Part of a small language model's weights.
Size: 9 layers, 3 heads of 32, MLP 256 SwiGLU, vocabulary 2048, 1.39M parameters.
Architecture: RMSNorm before each block, untied embeddings.
Training: a variant of SOAP for these matrices, 148M tokens, 2485 steps.
Each number is 50 + 12 x the weight over its row's rms, rounded and kept within 0 to 99. Layers, rows and columns count from 0. The size before them is the row's rms in percent of the matrix's.

# layer 3 MLP down (transposed), 256x96, rms 0.14, rows 150-154, columns 0-95
112:35 68 47 49 50 42 36 45 35 57 56 49 44 48 40 36 82 35 50 48 41 59 52 61 70 64 57 20 47 41 58 49 48 43 62 33 55 53 59 36 41 49 51 73 31 61 57 47 55 57 51 28 46 53 47 35 41 42 46 76 53 76 31 36 68 46 52 31 64 52 66 51 47 56 57 40 52 57 68 40 55 57 25 56 45 49 28 35 69 39 60 37 57 52 41 54
112:62 32 52 66 42 47 45 36 72 31 45 49 48 54 31 36 42 55 46 47 63 58 41 41 59 37 46 64 33 74 47 41 49 63 35 51 52 49 48 39 47 47 49 38 47 53 39 55 62 45 43 65 85 39 59 37 55 47 37 35 28 62 45 53 53 42 55 46 50 52 58 88 62 54 50 27 43 63 55 58 62 47 63 45 56 80 54 54 33 42 31 57 74 39 43 47
081:53 42 17 34 51 49 50 59 61 47 54 54 53 28 66 55 39 54 55 62 44 43 52 61 47 59 57 58 55 40 38 46 49 23 60 57 51 67 67 61 73 52 44 61 41 83 52 49 69 59 39 54 59 28 48 65 70 62 34 52 31 57 41 45 40 54 50 23 48 42 38 65 59 38 33 35 72 41 31 44 44 35 52 28 57 52 64 46 40 50 47 47 61 54 45 44
104:49 72 65 55 48 69 42 57 61 45 57 56 62 47 45 61 51 54 47 49 45 41 50 42 40 50 73 49 45 49 30 44 53 48 52 33 57 44 47 47 28 53 48 50 29 33 48 58 41 44 16 67 54 50 51 54 37 60 54 47 38 77 61 45 24 41 51 35 38 46 58 38 35 42 54 34 45 47 60 45 50 77 56 86 49 45 44 35 34 36 44 41 55 71 78 46
089:70 54 49 36 57 67 54 50 46 40 56 37 64 53 49 62 63 50 47 42 45 45 63 54 32 74 75 50 56 36 59 31 70 38 54 30 54 39 40 34 45 53 37 45 37 62 58 26 34 33 42 43 73 43 59 51 27 52 44 52 37 51 49 45 35 51 53 52 63 68 61 64 62 49 66 39 66 61 50 66 49 40 44 40 35 35 54 67 51 42 55 64 41 61 38 81
# layer 3 MLP gate, 256x96, rms 0.145, rows 151-155, columns 0-95
112:33 31 66 68 50 56 31 52 39 79 41 36 57 37 47 69 45 55 44 47 42 50 57 59 34 33 51 48 39 55 42 68 73 33 53 43 35 51 53 61 59 59 77 45 35 44 40 55 40 44 57 45 52 44 68 47 56 39 35 66 48 56 51 65 48 37 47 43 52 51 59 29 48 57 46 62 54 43 50 71 53 21 55 39 40 17 39 46 30 35 61 65 62 41 48 41
085:50 45 59 50 56 67 48 49 48 46 29 25 61 55 34 43 47 21 40 74 50 63 60 52 40 34 54 55 53 48 73 44 49 35 38 55 31 37 62 24 48 54 38 25 51 26 34 43 46 51 65 62 41 51 41 46 49 47 59 39 41 51 41 46 36 33 57 61 35 76 56 56 52 53 72 54 50 59 60 32 43 48 31 77 40 49 63 56 52 57 61 66 40 48 54 62
106:35 44 38 52 61 47 42 38 49 69 43 51 36 31 51 43 27 48 53 40 61 50 40 55 40 58 34 58 61 45 81 43 44 65 53 58 55 48 33 54 37 41 47 38 69 61 49 37 61 54 56 58 42 33 54 52 80 30 66 66 47 27 54 71 60 55 60 68 69 57 44 56 60 56 62 66 73 31 43 62 53 31 45 44 27 48 58 48 41 68 49 57 62 58 50 39
093:43 48 68 62 71 61 57 65 18 49 62 60 61 53 51 62 47 68 49 44 56 56 36 31 39 51 18 33 50 57 69 50 43 36 28 56 39 65 53 75 50 39 52 64 49 33 55 51 42 54 50 44 69 64 41 43 59 47 57 63 19 46 51 68 77 46 58 37 55 56 46 49 51 53 31 55 48 47 61 50 45 48 31 52 67 55 42 27 47 62 62 46 59 51 54 43
095:39 63 73 38 47 43 48 43 53 51 68 45 36 48 54 46 50 70 50 44 53 51 33 56 60 34 51 32 53 74 62 80 57 55 66 34 43 36 57 50 35 66 61 66 75 53 42 38 39 42 26 35 49 47 46 67 56 54 41 41 48 51 35 65 34 38 41 42 66 42 60 38 59 43 59 53 37 55 35 50 58 56 49 39 81 76 46 65 45 48 44 47 42 42 50 28
# layer 3 MLP up, 256x96, rms 0.145, rows 151-155, columns 0-95
110:64 38 50 36 42 32 31 48 57 53 59 66 52 50 40 79 53 50 61 42 59 58 78 38 28 44 47 50 63 61 38 26 62 65 75 42 45 52 48 61 58 52 45 55 59 56 73 55 56 47 48 20 42 51 49 38 71 37 40 35 46 42 51 58 38 48 56 46 74 41 33 50 63 76 57 50 58 38 40 55 34 52 39 44 56 28 61 54 42 45 49 40 54 54 67 33
088:58 37 54 61 45 40 43 50 27 47 41 44 61 80 43 52 64 29 56 45 48 50 48 60 54 28 55 54 43 37 49 60 61 67 52 61 80 37 32 35 53 51 74 54 56 23 27 42 46 39 71 62 42 49 52 52 53 39 65 30 35 56 50 45 33 53 59 64 69 58 48 40 35 55 66 63 58 54 57 47 26 52 56 37 42 45 40 32 65 45 47 36 39 46 59 56
093:30 55 56 47 58 47 67 61 39 55 49 50 49 65 48 66 23 32 38 54 19 58 47 68 54 65 60 44 72 45 45 67 46 68 56 37 64 38 47 50 32 51 59 50 56 49 29 36 30 65 53 43 58 56 69 57 42 53 55 55 39 53 55 29 48 45 55 45 51 29 76 64 58 35 57 61 57 39 53 61 62 37 55 32 65 68 70 43 45 47 37 43 53 64 55 67
098:70 46 34 32 33 40 26 61 59 53 66 62 43 59 50 65 55 38 44 73 45 50 65 47 52 44 44 57 60 36 45 49 26 66 43 44 32 45 44 60 44 43 55 56 67 56 52 52 43 36 43 52 41 34 68 36 75 37 52 52 58 51 39 48 63 35 48 70 39 24 75 57 58 43 39 55 33 44 39 55 54 43 53 41 48 24 53 45 67 45 38 41 50 56 81 57
100:64 36 44 52 47 48 68 33 42 49 41 19 50 54 32 50 48 35 38 39 60 58 50 44 56 45 43 32 83 53 68 55 44 60 63 60 29 26 57 74 38 32 71 54 49 39 58 47 53 68 53 72 38 52 46 64 68 46 58 33 61 55 60 48 47 45 66 59 52 69 40 41 58 49 48 53 43 56 42 69 64 37 61 41 72 53 41 38 49 47 63 42 47 52 32 45